From a checkpoint of a small transformer trained on Wikipedia: tied embeddings.
Each number is 500 + 50 x the weight over its row's rms, rounded and kept within 0 to 999. Layers, rows and columns count from 0. Numbers have three digits each. The size before them is the row's rms in percent of the matrix's.

# layer 8 MLP up, 2560x640, rms 0.179, rows 2425-2450, columns 512-639
091:440466479577502458436467521469565487412562527471487513446497457485530427497585538439507497508478431515488476499560452523533566495462480485420458561496521578481488552340408454469445434534511512468525454536564466562532497540462492497545464517505639541468588494392510546448560561528421467499500501504455515519497458471578470472424461447442465540444399449487434504533501461435455435449518
106:408520536560489506510530520495493506449533482498466514508436404523491554509418540529404507590494510524444516540486529559474457516545604533548498419459481502550512491487596499539525496617467419552429501494540538529456587509560439583528548475576508461484471401492469425510481434481461628516443558599472548471522519514534555446585516586464520509499515490448517474518465621557463448552517
101:482422430540488442506487586488512572413501579445661440522469563466504511486400595396545613616353534595529509485493511523487543516523501486521388586545562528599519538495482545437572451457505431578529481471567466461549441548452464486480473521428525468435469479548443539451506500425477542474496455490545495396509467501497464507498531523394641544505538435491532456485413526482517488432526
095:497531515549496498379479491540406437554426461484473534506531461414529473500518408451524507542503382501530501548582513563466521453550446558456454601591508459407567556538536427501519479521447471478555508498504516421554515506541490583543497568521490506530480526423475465508598576536466565494583495564439573500486425500500531544661494496463500500490561492512477519371498585559556527502519
093:403587479520516520476539469444405524554441509479495519503469454499540650544445476430426502458497509538553513585536579418563490462408559466546581490495547480495514499466376485555399497544395557517411518532613563510462524484466477557417449507408542485568435571497509544574495571526571386547489484539636554553523517511461459496496519441578616543506541501627435495518337504493566520547541
108:441499532521451514503536452445549500442518538512562508527448487393479484530605524433436495511473526537517461504591533548496521513388483503487481498497572574528561403493522512563559448611525466522606402464512504509511490476524477420580475502403542660457516417525566506462533532498507434517460486545426524415464459461447581583423422481443397522500395535521481627519400450539510406497458
096:570537509554392509539554545417537556452554513619555483555473482554489515536588500359468441503495456595496508536488498510487549543528524464529466520574498514549532577588489507452569430465476533450559544477542549466463516482575437478438428561353493633571500554518468509440488483512512443450504509526501510567486554537536513530501497467423510477510526491510598506462563489490475453439497
106:496513438392510497456445507500477584539477566519630498514535412414564493583568529547486453552533514409489491554520480435523474491502466623433474544535463549468426568591481540454589574515454498480468505556534464424537479506511528390524522485479537474385550552412451507557524485553543476527480420502542531632544469483439481465471452417558467522532441530527586551522456472564579502518529
103:472334596515475481499459507471540412547520381496543477458489489492512459564426530486516515486562469570446532453456492586428453539562297494506528469618474515559425416408541551561517566588504467583516608453490507533494527447488506429486402437551521486526573590462512555530495517455453494590477614558493478483475454494602427508488405438600486571531534515541502457557540496630543555544523
097:500443408463498460499518529441489512528488500443491482502571506516493507392495456554569449494412482482532431496554543508394588505538540454409402526522503464495476515501486451523513474527477504521495509432503493441570537481483489530485481495555483509604491568517517509487490475593475417456539543506444547492581491490457532487550506466544478432508426508471575491529530550585546582497447
121:482412586510470435492604527499499595586536485528424528498550510489463507580539553523498506524505518485470513501492407454511475456340433514551562511531523483504446505491530437517568569512411522548473476464514521466502566436442520459479467484481512525585452525391428538563536480511488438596542462474526531489554605493508343448522522578521592398559580541511478472539478502538484510486526
100:564474479433512590409438485637551504498394495496515417576396584537447445471500469367495450388475490539543516507646519482507436556559419536513561500444510513566483442606474470534527439452513563440459508490609513473557557539413591462530525508503506516576482601473501532445413472522525375541538503491497460532465398513455540561510544515423392490568518565560469436503533567532476474473544
097:526524579491510531499595478478438518444586443538506519491478568473443600441543561526615429457420478569547463510556501530377493532448473448471548471470514554431536486566550446484543515519482510487478533407558632511548454541469481467511488439524525388465454512400554512486452424423535493470548505463497489490504494500474485460520480456517456541559553519453458489537530457422574519541591
108:500410527513492488522504474504519559477490565516524517411588570509501447515507444462442396518528532486472478489471483474414500567509473411537585508555575414606425479516473536484424487564483496406538512552522459494452562475524532462477391524523549485396531534366481566493502449575527501568485448499469496477547522517433435490576591535486579530393454479475527491534504482560492363414506
107:554629437480493577514432491470486434527514547564434495519476553523554541482483495496515555399560553564547555477523506487405435470488540411469558369526513548496533460560411408485513485459494549530509456554568570449471470627503505592549528541539528522432472555479502488561544514422569547568453587568576435434531461483571584470526503515435501539501522483496491444504548599369546481492467
091:469530430443522504484507553571524556521485581491576547528558465424570461528458509519536500441460506497496489542545497468531509488524432578473502491415507476572453517501569547574444518468556507480518466427530487520427572514402419409525463420507473487536462478463481503512498529526501525541449510568591532533384539485487413454419522389510523502480500434498507442487463407482508496396427
089:427495580479535450482507513569493543479535492440591523470488533486510507490451490534497450586654549442564523537490452572435510448504435503467466449502523466657452499463512437517569524488518525459480413421457500482433510466501535527506469501523539437469526439502546537458505484508531550480506420421483486488500537446593487502573544474408454488550479543484521521500477528443537585462480
094:479525433519444497485492443431503542509450460503464516463477409502492506567509589510490493492455601489517581525535504415330592452551521477482450460383436538542370577434478453522616460522495436509515499579518476510500512499504504534474498492529525522546456551549622480536527503535530440551461484552375486518435537495560450410519439520446508469427516529474484436535504378460505520523482
111:551439536613505444490510521438433496529520481517501535548508496500480475496497499443395502460438519538485474504457581548586448523472452501463509476569458544498464501417443473495518502398508542465531509531518521506456592547495484502521526519441468585397579585479419492556479501574450477473484406510481498489493504467555416361553520515499501453491537527449545588502568510492536459462497
108:485538462529463509532529474476546418482531504523466451434578469598485457436427547547534488455437541510440448534520451547500426549552525467524496410514437453540515505439425431530458495594593538554514477569509502479383432469562550426469428470513610508547527536458404484457543543457493421515600597524542451479473387427495518562462498446492439506552565535577514571516571475456491492463361
094:578531501436518492505518464583560393516465423472458538475499477530495437466565504549553466512565537514508303497522577557478497447518429512454429484503519402480499549509488475462589421436420514475585550466432440478525415494538484428509536519515490628491434515435528461497525478458543517452470519526460600526468451461487469508446529486418599508533538521489496463432519557536546523433494
112:512581616511405504513517565482504416514565626477494513480517449512515568545448464481494482436516512558376519477477478497516494475435571574433462445512575484435550424503485501479514447492492485534494486517473510528505520547416536509539508544542475503522494457477504494452526463518463505471539547506611540490504574582508424500526500505539448491526576458437450384529374499529528507578504
093:416469542426561494460619478510544475476513411489412525493516512437617468587509426473521513506542463497498561511514486478533490543452519529432587558524505451498473537588590472504415552521517588532539498474507428542568553550525468505517441507453521514552459515526502427610514504494512525446476476494538487532505512450423518514462513573506560544531481573480589501526410528486462527601585
110:494466525493505440495451572613524505452460513509462463441411547456566513474478556455521585579525469523422627543480555527526590483473470489464499543482408494427536480505414485493391530543430521585394526491492545469538539449515515491448465453465521448437539593399522526488449457469495490508538494530566526437492401455537482535499528516485517512511421530518557442510479598525608517570577
092:467505416555496496534595468483578494441491474476477435462540538507495475588487508594633545506468505481514519516589485520510494479484582491495510481572555593512579519518486528445514517553554433500526502382561526554581595450470548460524436530546498424605544411417472538474413460424515491545445570460551481501447460533394577445572480513521549441536491517519535515444487545457516432538527
101:546529493511496523447532547432448559484426527592603483400553552518555526442548540472541458530415499526473557494439392496479567510559570442534627441515528461478560459547439426501537432532553569499520415596527521581567584511489440566531531461559470485544507476488541457500493393498442525453480442502467521459555515488445498527503526412443592498529555480500470471605499519611547424548477
# layer 8 MLP down (transposed), 2560x640, rms 0.181, rows 2425-2449, columns 512-639
096:503447450541539392450599543500500405537503486530445549569436432532458509479529513496482482501526356528499489492465431545513447528444482431585520521569449529460441510478465451559479599544552499477460563550512435365466522484426420455472544496557473522484432582409541389427476504537518427532510415442551523526568482491620535495494528509481498458551502555510569480465559497463550520541500
099:505408432410521475516499511523538391511556487540452497448484502460521489421439521523559412460490506463566472517435482573398536550470470409584545422518423491471484453494461514405550506492437536486563540386448480567464447585506541398515506494482587449478399552519494580465476499443541483437476577436458505540491451486545593532496516463524537468453493605534444430412499485497433415474598
096:408505401490521545392421406557542599544539509496504585459578475435502472519603493455568392492515520463546535379583494459478481550548519483423541517437506519505491440468535509463540450473479474539438468527539452461460474465546449577532568483422403486444490514523476530537566524488487554572539510509513441457518573401516505477556390473538513467512482565533473537540554506509445498524571
096:487597495402372594550575425540491512486502475561580569383495497537495453503498537485462495477524521409493517566545412497461484603540482478504488527463549555506472555453528467484429569504487558603363541530539510469543524474535496444405417466517471392431551480555586458617499507469557433525420574447527497498546466562535518506537426565491521499595522507515477577565449537502543476436424
103:520440454514470467476531497544515473516490453553476573549472465452573432420380446382454598467447523420621466594504460484479419485453539488447519428499507540584500515486510397551449480454538406530522478531549486441548445555433603466577475508437504475505458494590542447576524475465503458497542573516489569550442514478564615459569555497413500626394517456444422494499493572484568496544468
107:479564524538512516486470456461490568600589550546547490458462493468484458496502417441508494487512560563465519469466550523509508525520536423431473464594576599513468518505433522554440420596484576464524541508532522521565476537575531484454460466605489484533505568501582356527403516445480457523488417460435499521415596407443464487404489419435543612486473529494513529487532493505408543426499
097:429608498520499464496522525480496429431557533339432471577511566566624501463472475486575538520497504464465543548578519497532422539503558495541458437459446500518466500511548565501489484518580485437560520430540499540461479482539500618509370498486455627503457419448535500432401515486520466459545632488574553504445506480410478436471527442523506564440472512447499524492591438503382623477481
095:506492436627463488564481456497557417477456476442457481500470528498418495468437556570490470509591507547488440558432489527434582600562530519477450502510501529526501509405535441530659578491397457454509500543455481550503518456493478497545530536491508518570529478423511528450487530477545408424431530540435511531546638483489457528515480462518527486408462518552614385478439513443488533466493
099:463534426450457518500482553527474472493492573519487463497335531383594478541590449505492530479538468505420529534472490537531528467540444523435544527507524452472479574423484447485582493581485601516540518486542457414491510496424421476627489495494407447486529513464434514468505384488474485460589429449553451529457478530530510410491426553564567534614556472489453432398469514594442427506565
097:444469507503433484534489563513509546484446510562563601513517548520443520535475501473443530478573457477511509493482426440503430409509498459475570527465454455545514527494472435502432585609398485488477499510574489514453506520546453468581411475497505538530517515518559533580425531410462463540597468505563483440459546477497577559441520517603558606461455509514419544493535464449527368489551
096:472538527466464571477600463517597521540499608521496540592437403504538490606536472534486508357453585416556442524500456547510573456405499569492474499527453589457507554387582463481494584521528594534439510546481441557532523504473464470535497500553490480589450537493417497499481417510570514473477562448544452537457493553391557470484486504460488482611549494527456523593600526419518562517508
097:573399521459429514490534496513572489501513500486526547465487423496550433636521545475521557530514477545436462550549438487391462567440507398442429417504434474440530431485466549446497528533557439484561515515512502446435558386490498368553505502525592487516510436515562505554474510496586576551581389496454591513560474503427513550470476532473502483567473472548498454578517499440550596495551
105:456447508500589618471543475523510490427514455453477537515505492519549456534545479436615548491434583470561484417470462524463488496515416570416429443479513541547439554465440513401577420543428570476494531568468441555496582506514441517565466494449484512478528627459570480555497513526514592496395602500535508509510559517442541565565491539472533597483443480491466435481538509542467510502584
103:463499513549427485456540441562539525461438588523547450495407502564492520550458465535579542544626463551485476511424461553508461465496534568497558555503552492468530496458467512491436454467550452558500504568415582476503538491513479490540448498501491462416441504454478616437485471540482513575520444496537512475436532495480588469465451568529474588547565583408535518545410471514514465486435
100:468448414487587625417651439502544509565523519446505477502547527470507472417437530537427505489457496522479523603498492474549496523437538589577474541518509558415428435498504416526428490543558520507441531561532454510484428543495462542472451559449502563436494379455492619593431557609456556433529411430519528515480544442492519556509563519464546667447522472563499546428558454544448485522554
095:536496486485509388414445549407553557480431452485531563584541581483521500657551528540518527493563533467468440433489443444527579528504473508446549478465543494474493426529452489507514520489504447460561399564455490453383573513421434540514563433454538480548518547558543531514476408524511393423521448457481367596439549468508597507486587443423484548530539494577549480467533511514506471413388
091:522536435499538526593489481456537360586582507573518508542615491483554635499495539557551419465549486497465483538518478513469506492489596536510518499578427500526512471555515497315395520523464478568537537555546471574466454431424559557459514506639560483483510451605466521471527433516546549512464478431509591476445640462460543553623409512500368517490414491342445503469517484470472482546506
100:520517506502495433512523528538503435500490489463570514502521488568505510523494545440515543508454497469475542467543561514542512430417553419481472486518524497535469508505601481436542586547429394522578485527436482498596511530556608451525500531481540561497516489463504574455521520527500512497417568497448518509547509528554545470562450491582463507539492466577461481542503531502512479551507
106:444415566519517509556592485516570551548474450400544472540540437583568533490435446496488559492563420557533477422541534509502513488450500469474509558498517454535379527507542509518549479490438430483464453567455516485490524481533470601517521509464473465462540479480500563465545512501505490476549558480513501394457541408524442503574546446504477476507542661462455452484432558583469505433514
107:502460531608426520546500570453536389471485494470509492500417493491589475438533483463424468497462478465519526478539516523507447466524407522474584481513542497530442468429594500500519516511548488421515507573502504514492451524445425484470480449510470496441464515418430436485469472558509568555560447399409507598593563458441573493561456513476473538614509557452491457500424528480560510499533
100:434482490463484543516426380500439494504496519366554448466592565544499559535578554501538548453519518476528441438493477464554447360594477585569542448478408501536463434534451493517515508566442577514415584447476530517404482483479487469527553444534524453615576480360583454512541534532584463511561484541525530478457450567534529549498441435507477460562572558441428521487533511509538575645498
104:522473525506444455481497676571471529447463418572464491462529580505546551542485539533458579497462441543459423496529478539489481516542452572549458489500466462522562469502494503517564503494489440461374493484548417490560476530441634466539493483463531483511598557581511513428566551514488485510527482449481491515431593547505645549516475479484467586470442465545435390529487515561497467445489
096:526475581533551444485400483466474530521509476466506497496500598491542488455475458391437453525443381544406528522489492504503557500396455478414357539492564519575471498535509485485609543538517496477516513629533517446520505501530391547460422504545520541436552445509448454558484455572479521450451577530482468440539483535494456556421517442489406571455583420472476411506551491479409510554522
097:556554498512537563499606451451412607493526468466453512435514408515451483535519446468408406479442496488428490454531537508551497553592459477448518449544523504438499566398511502532609542432530485452495435431501458491527472462461495469526479515494523514511572441538518465537432482512485439482461496548452539507502562470550485525480513584598424443488531433511425534552504487432595489475460
099:483454515380520596448479515505521468471458488456483434571472449571493589544525411528563516576523483392524388525494493479534486494514517483499445530517493529452518399453509600566474447504496496526368477589410493471536528521422484481520508563475482443435522443499490577554427538572453475594444522506612518548444420477391501451499426448467493462531391526485487502493424467487533476531496